config = dict(
    vocab_size=2508,
    positions='rope',
    init_std_qkv=0.0521,
    init_std_o=0.0,
    init_std_down=0.0,
    schedule='wsd',
    decay_shape='linear',
)
Each number is 500 + 40 x the weight over its row's rms, rounded and kept within 0 to 999. Layers, rows and columns count from 0. Numbers have three digits each. The size before them is the row's rms in percent of the matrix's.

# layer 15 attention query, 160x160, rms 0.109, rows 0-80, columns 80-159
060:509473513491588513551519484523468467529533469447503532526437563532528525475516491504540483408504512461490446550544580553589402421406527485507468503479513451534526453502520432522499520514489528527510453405523541489483472497495518472529512558
066:463481480523548490512497507521520533540475556530487497567437510476492492545552484522502460478492545530514475475439530505540509468512457462472409482553519548446465523568417490614498481406536457536498522423425439463402450463549484566447548529
070:504470477455461538516522529461464547588557454484465552530514483464475563521507475482460460570512579526545489604514522461453496516429512465436552509543486471519515513551569517487443567428528530485478516472531515486477566536577518401495510595
075:454488487510521544473530587510495563549486532466543464526465535494514480577417486496497479468482433529466435563505486538444439473462475510512494509520476530577502548510502475624487582517520455468493476439486434460538480568532588548517561547
090:490500450515509421497546475439438548534472472532524537482442511447476463524501480510494495472550454461481458532497534524486393497490477514468424463514504549585515504516465473527523569493483484484422539420556472482542503569496450490506508547
083:519507474534498596537539434500566571551518548511539565521508444483478478522406515521473516534479464455430527483451483477467560422554494463510474523447519558522556492516498424558491519518494492475493423435482451465527472510474546478529568464
104:507526507583566510499451473481542505411526495512524457549434498571516532541517530472546536520485490567511494470518522413517543423431541530531515492416484500512489469481489510526514389444456489503583520536480512440439446519513478568473521399
089:514511526527538503519456434474470464471566548541467502459459540514472463526523519476500444481524513508468492428492567521476451607509448430527523487435470509485538489485489538409545456546503556511494520463520491505476471410456464516485444481
101:451515519441473538483618495479436479563481469448511495517547507467514478487525502494507494475505542462460517553505492473453486605496485477487453490536501508495462502508511505540500567496534461480475486511490549526530577482488506501479511609
102:516432457450460499542539543552496603501522510465513552525553440466490476485438429569511506475461492490464495590471445541510522529496474492444452532512544498490497512541514489518557579479579523460461455447482510477504547560505520461521552561
105:502433525416506503550569507502464592537510532542453517466517471481509460539534416551464494477484503461453532540492492543534495516548480494450506523564515443550490506450529448504523571506562495502447444434482526506511543609545499406518526560
094:541520489607481516460446501540515563483518458482439505538454420510475512537519539503487480531476478486532501503540441549552493405458592556470548504469524526508516472500521485438469460493490575476485483528572500492486466571542556512478514426
101:483534469544526433499423511426524452437482504461523500466408567494576466507498539409543476511530490508479519484484515454490528492524531494468504476498515526536498491464549551542396461467468489549517561548490504523479459500504509577483431442
105:492488491510509567496560478450517471513473475495568600510566566572473490443537499419495536515467469509448519567439510449492467534475453467487492482524461492485492502474513513562524539444486480493471487525409528497513496517492535496487458601
092:499503436464480462535519471489474534501561482500481448471455451495488472486482484529547604497499528637515513528538451585520429524514504522478492511515556432511477494456506494499536522512518557496541472567470490533511574544478534495505524569
093:536502471543484479514476459515497533517545501501523503538448512521528574578583562511489488544531554532515484460525494484491447442483546457479463489436509470412449519539484439470420448405461519511492528458490518568497429530518547535489485461
107:565474500571550521447488472473588551444524501493434522491540597525527508520468512469468643549487498512497469524495493494443601514462450466398562503456534501513502479521465453466478495512448493499507531524521479502496508491564427486536478478
096:463513536485562490445520498475469439543453494530585515489506557523519458467513519462429553432462477476447515519461547445488624531468472524576538508553500507504539459520545538525526592528502459525525522524463484480531524397439441498502441573
081:452487525500528507544557456466486526502478495497537531481502501544533461411480486450453475499484497431499541569473512512465453477497476530497524449553464493480485546476553497570527521502492521549421502438451555470616455545469488530532460526
113:528561520520507535484524512588468532513545548477486451477464501477526601524515492596516508523535536504540566485566503549529449511474607412455540438503451479512445545536513518491510489529503507520425491507564473537487464553535493570505508470
083:486489455432493499577522491529529475487448503421516463515518472479549473490477505460484570509510468494467491497606545465503517442497506542524486567558502491551556480493456426483461497510553441521554500512514522514547456472490541530467523434
122:491478612477494529457534519440511474540482472491592567469501578565510447440512474429470475534571489459494480559528519464499449534557466549518471455503526520540459504484520513566488584496518443544502579473473499459472527498466514511551473582
088:473468542484534511500562496456498477494495459503505552434591446521470495388502471472550499534550494496551507527534514501494432577617491509465593470573544493520532552382493477536515489501510433557480480476480530470477500561518546511525479549
113:510506531536449485482517474489447527477508469502471497451546456514561483474570528477604447623559606505558497526543504535549376530535555463531513482502511412521468562487421477539464481517483536513476483519477489506454532513512627553516493483
106:552449494441478505539503479521496438539534469477570492501495501564507514418495428463500471481500539549511474481522435471553489456553454536461457506528516513515491504450480495509507491494544459446522477503572502576531570539461514437515506571
103:498488501535549520478485462449503561441451480482504423488514444467503547524576525418538461539501516482503579473538533484530445571514521492487520456511493516514493516521485483537422548460551507484501493554527427543429513520554497483455443443
085:547472390489493468486514512484502513530502502519465530517506477493482538578471504540476511537520582583522568418484527423590429516496572474528508451443460504525509539535519448511480496498491514522531430420539516447518482450484574482544525468
114:505493502458511488472562495469449536478481501557514504457471471565555515451509501491567481519540515487543506524559495466517472550526452436463500467517498414573533575452435420532504520490498432501455400505481480475497550487489560539518456466
102:507501516493473508536530504523520507503511512461537475490473488477495561516518486544413472524564516433552481481545473528544459492543549515518457571394549522515494475428579420469521589508451554454512475467496499536491477503508543481508451542
094:441580487435445539478550525551496586532497481462440533502517506489577521447534513520523470504455444508476642532512462450461458472534506526549438441547529520495464479446502535495504552495550506527534524506507468517411522493482561484537544530
109:533505531559526501471459483514472626506474511506526542527467452526491512510511503496465535479553495545514542525470496475411606461500508513520445588465528491479475491517528502468486564426467475510500450503537454457543511491562583520465580489
103:526503418551558546471533499513515517516443466473493422485462541496476546502435508526441485491460477491471515463506502580436500372493544526461557511533398485454474493555553481474524509475534413509493460540519542479515508601420488507509537468
060:495448579480561555511538468478539528471483527481427475466366488495511394456524472542436510518549475366494484559520510490514448544524488454454434511502558452591492499492460465501482480524495494510487578573479585452557535483497488464506477500
068:502439536496476502540468482490460512452533533520508574462400439436445433518459459499534473484458517436511418502452528513532476509527424462533479496578465495502517449473450402518509496538486529436452535481526518458442561472499493501538523513
074:480445518516499405560524541487486550458475516492534552539511466454519554557419517503537500508496384507458450521487499440532505382415512472496469541588515511538478504542514500556538558496547530532483517456441452476551482554526538512511480460
067:419555486572572494438467506496509468436474540510545476476449497509498496512504505452560511555526473449442497492479529516517442454458509510531494455512470490457498477485459531540523484549482475541503555523497406508535452431470449578460458475
076:521420492469485526492548569472436480528466494518467460523503512457434485479537442512505468522447515542528562503469482483514512609573532499519543518541517566502495475563473502486445477440517535436527519457446542528539526586536455451481605474
084:534373503483522434537569487518460555535448491491472531506473519484480533474420479461485515460470474486465460561539487482525454467460532509473462564516547499504447489512518447530504579495497577469501435469495472511495506530530538510548514533
087:535444513515486479496514503535437586487494506487485481473507454509596494529429463511510517499476450517503426564486456500473466446507470505423516589546555499528480496502505459508532550514579539470491455513525484479554541525483508417535479521
085:498620560575511478455427520503524517492539473517568468517483459533535537493480555435539468549537487549521487488428470470469486489476490554508561454468456473505507508493524555543454525511475492534455574586530446446473459479476535560475458513
081:511453491509476452501461519583546593499495543484496474439446491471519499557518508570476518522551516537530483455529436544565602412477475519490456521481545496476487510523486557473511517520419532491481486513530510436520551566530491516488466541
109:465588521599541505507442490489573433417513479497565473526475469511516507491531560497543518546523512507562565463421501532521515493503529526536509433442474559458546531499444601499440491484521497566593543529478479506457452479487487568497459417
097:496536473535452504488455492476516535462540495504492455553435482519504549502418576518536502598564496486507506480475504572531460488496500558549467478495494549549479523444469475509462473537517580539520528541532471456460494512480526601482483478
109:493512524529470445474460421441547456522482478474519530534456543545497435460517492408534515493491522478511525476502565460486455514505496526504498426454502485431556523485480500503472467489467509505512530524491523479445427467464521492509415526
101:534495484498476508515500548588482595490570553532464541508476459446456526529523454523517436546497512464562502557522461532513508507541568522445506550501518492502489478511548492463507545536518534508509446468600458490493470528536568507507529482
117:479559495619523483436408539530526501468496508505475480535482479497534537518522556469547490560491497471570496510438471540462529534492574529527526458461501473537474546506524538495456523556546524521521504512551414510474487495508527541444461437
092:552496552493440527492458523561524523466530485537507502478425461439519445565518503609485537510493572497553496552515472519567467497543522487483566490509462418508528543534550515488476541565465565544524482548575559432465514533516514510496527484
124:452569520534514469490474463433478485502431493489468540610511521478584473494505564459511484563480492495483526463449535414496453470432506491504547456463534496500463518489481499471481463393513548533523532492466502497473452465488513554486420503
106:476438564548557534518547519488495474501549517426557546474497516497461425445515545438494427447461461499524482540547508495537496537536483445513484431539515502498522480516535534487465524537478424528465555437471489499552407506476484495454446505
104:514484481481495525555561531499529460550488521552500558481509509500505464530550458521464480391461474524456507468555508487586459504555581523471523495436492523479486518511532498525515472539423460481554442468457546470512463470519510447491492478
098:504522536525527512531539515495454513486372513480478545465511416500559468491537492524471484551477493479494515533454556542475507572574531533525539581484497498557448502497561529534498473513518539538494527471534466521538488539508525459551508564
105:536542415474507502513481504610498586468546481559435495512463440470508546541544468566467525543529553472586550515507450484538496524527500538534580445495478463538507548454520537474464512517461589519488426512524482485436508511490522498511585467
100:480505538526549479460495459433550434475484508513450503483512507470471433455504544456510497525534449455434457440566524482542506431514510496491513496475556500560543484423472456528517455464455552529516528450455530498514561514556461498464435518
109:481514484540537522542475491469520590441463452496509568512522464500508428476492506473474541500432482535491584529506571474457558497510490494468529523436510503506507517505531489432475472470437549558542541473534473575489411466477547478493475466
091:517549455468455468448476430526471500491539500513482430473467423505518519476556510477565490548482570503490461537541430507529454431551509472427507419500447432514501537480493406531432502477519532475470446550549499489482570570522529549506542528
090:506430477464518474521502418439517483478498458506488484466540498513472525493480497395510519500489437520399446546519465473527419447525467416428457456505527481500483485418495477502516528455490465519511513525421529472546550506489519453508495524
101:438449533442488537476484546531511507455480467464585515505511481447509485549446542510474449566545512464470545529476496540413572538503501584520438517550463496475425504464555558508515497535530436506477498449547500468492462494521465463445476519
102:500433474534582480562532479461517514489476436481515581475509442536403495469489532520504561519474472459476532569508489498578396541529526543454537477512518528561522528505480476555508529461461556543507475450457475486454531517503498461468551517
083:511477535496515573491525538419528532538457476460421467431538502464474539497509389480513500514510395459503493521588485513482375533560536463579473475495457495529427495393536499477476511501449498565492491467442560412518527509497521536495553498
098:520460515439475449446546523527462499528498484501523459466417410436482502538552494519487439499468485508502504468497435527576530480464502531467496432562462483472541495519380463458545425468535553487500497497469546481501603508480439506525502457
091:472486356484457539515559521537448542472467470545432425441546533494530514509491491536508521545497541524544507468546477585515467460549496459497518445427480521514450496448498481507503495595509554479506468495502456518501551529484466499542512453
109:508424551431499427528515498487552419474510516529490556516460462541530458508568498546485467464545480490514498523524543496527470434578467486479530491435546488452548517471449487540538548478414543459496484464495479511466460469511491504505539514
083:485451507517450524546517535518485489498450533519518583474455495550486511524553484555511440449518448511498465458531547508543532549499496528607477473441543533521426495424512508449584505574442502477514501488500529514572473453477473522468413501
099:487458504500497488417498529510444458505528433472532462441497506496469520470468484457535456508454581482501542495498512492469475561477452433450440454562510483485548501574439534538520497470519467512507535535412507465516557542511388450484462487
085:464456469522561441511462473507476567533460532465555411573496506506498530538513510560453531485519485470527474493510429552548504555553473500559475492470453549533450485563516531598465562503492509470469592504535474483531473518466548493537465545
082:489433532527451510473484456499439524503524513528447577520517565530450504507452448504504541529588492499442427446496498461508511478567469522488490474545461534442434572456469505585458469579547485480485497548519453525452522521528499537464485521
089:538530547460455529523463481381525392513449438477507461517500513503500407465581501494513448547545499468545512468494538538485488592531505476433507480465501471477540535492472484470494489407521520497521525499495490511478609506494468504522467490
087:540508499465491470465480458527420507507550490449537528458410597496473516582510488504458509493486617479513471531528492531553477539505550494487535558435509464482461511520608541524591531512513519434496558401495469511503510553531518453531492564
097:518442535508504502499490498544403590499540564528518534447491506522478497532402511511455497472485472526504537521478468476567563478512519537539428565534551423564466477505483449550454541544585514475540471575512468477525497522494516510515499495
087:438485476622573454489414501539581490506496455483558497480503553554571589506530563449553519574447476550466494439499582436474497469497541554461540526483478517553487541504438530511527422465466477459531483518484428465533512441567416546503521464
092:452480509560480495467483553525478573521515534453466466504468411454438577477410473487502442490467536493451500564520414531478494476480540438518479562547440529501453514519489447463440513542531525498456452575509427499519445541534506463491501446
088:512559475472529467526463538518546494455464471489485560545503558470575537454522463443609486498489487564513528448497528473460572449465483498495602469531482480521543490498456522519507444488440430490463497531489465499494505451478482550482476450
099:521445488521546537487561493521424567570506505533497549483482450541353480477435456591444489418527534496506557481471471547494509583523494482539462484543536514494415437499525460456504541553524492513495509491495553484440459527471528439537571526
090:521530530497471555493533546584500595454459537477477548541494424469538545575500474534504555485468511565515451518522500470556566488464511513545511554561488478490457437548509516509467491512537537529489448539507488551572500554519526466531518454
113:481490587453523541504555450490470495465444538496544515460544457526440460482470466475495490441482541539475492501519452541524487512564490470555444484571523520515490442464483420510488540490500484525507510468463504523497479463475518429531498540
093:499498515482432522494580442505495507473557518509458478496458470507497503471468423526542486568530527489515458518521459562508493421530488459457443510557395494471509551479538432504503487513534511486401478553523551467484507450521535436491456538
099:537545505544460529502513551532526443454425423521411445404491387423539514557506466552509458548530532480497526515523489531512464483525520509511490504419491512532480530529503494493443519571476561474502527537535486501449528494519496511477528417
104:536447568591547502473518565455533419499460418470507445546505484521474464524480508437448486450527417461471458480466584514461487571529478526524511490469456574451517502455505488480442453483513528552460542480505507554483474453435550481467454456
096:475505458452473457503494517502404511582530471540487542468513461516491452519464417536437515520524575523453571545562529502543498455483451491501486514546560438526516478490560447542530549543486455525460419513497565524553426529540516488513571539
107:443600436454513458468468553517518483555485498465482397556501478484514476549482483510481516558507508510543497461577552520534545458483518520421591522549545554513610516553476543428501515471453527504468512566597513522549486519482512550470529470
110:512505402573515450478528552438516503505577465487544475459494557545544476500509501505539520508477515475556493502597471468615475419488468500534562502545513463451524544555428476537524482474524444532442484514461518491485478553559466517499524453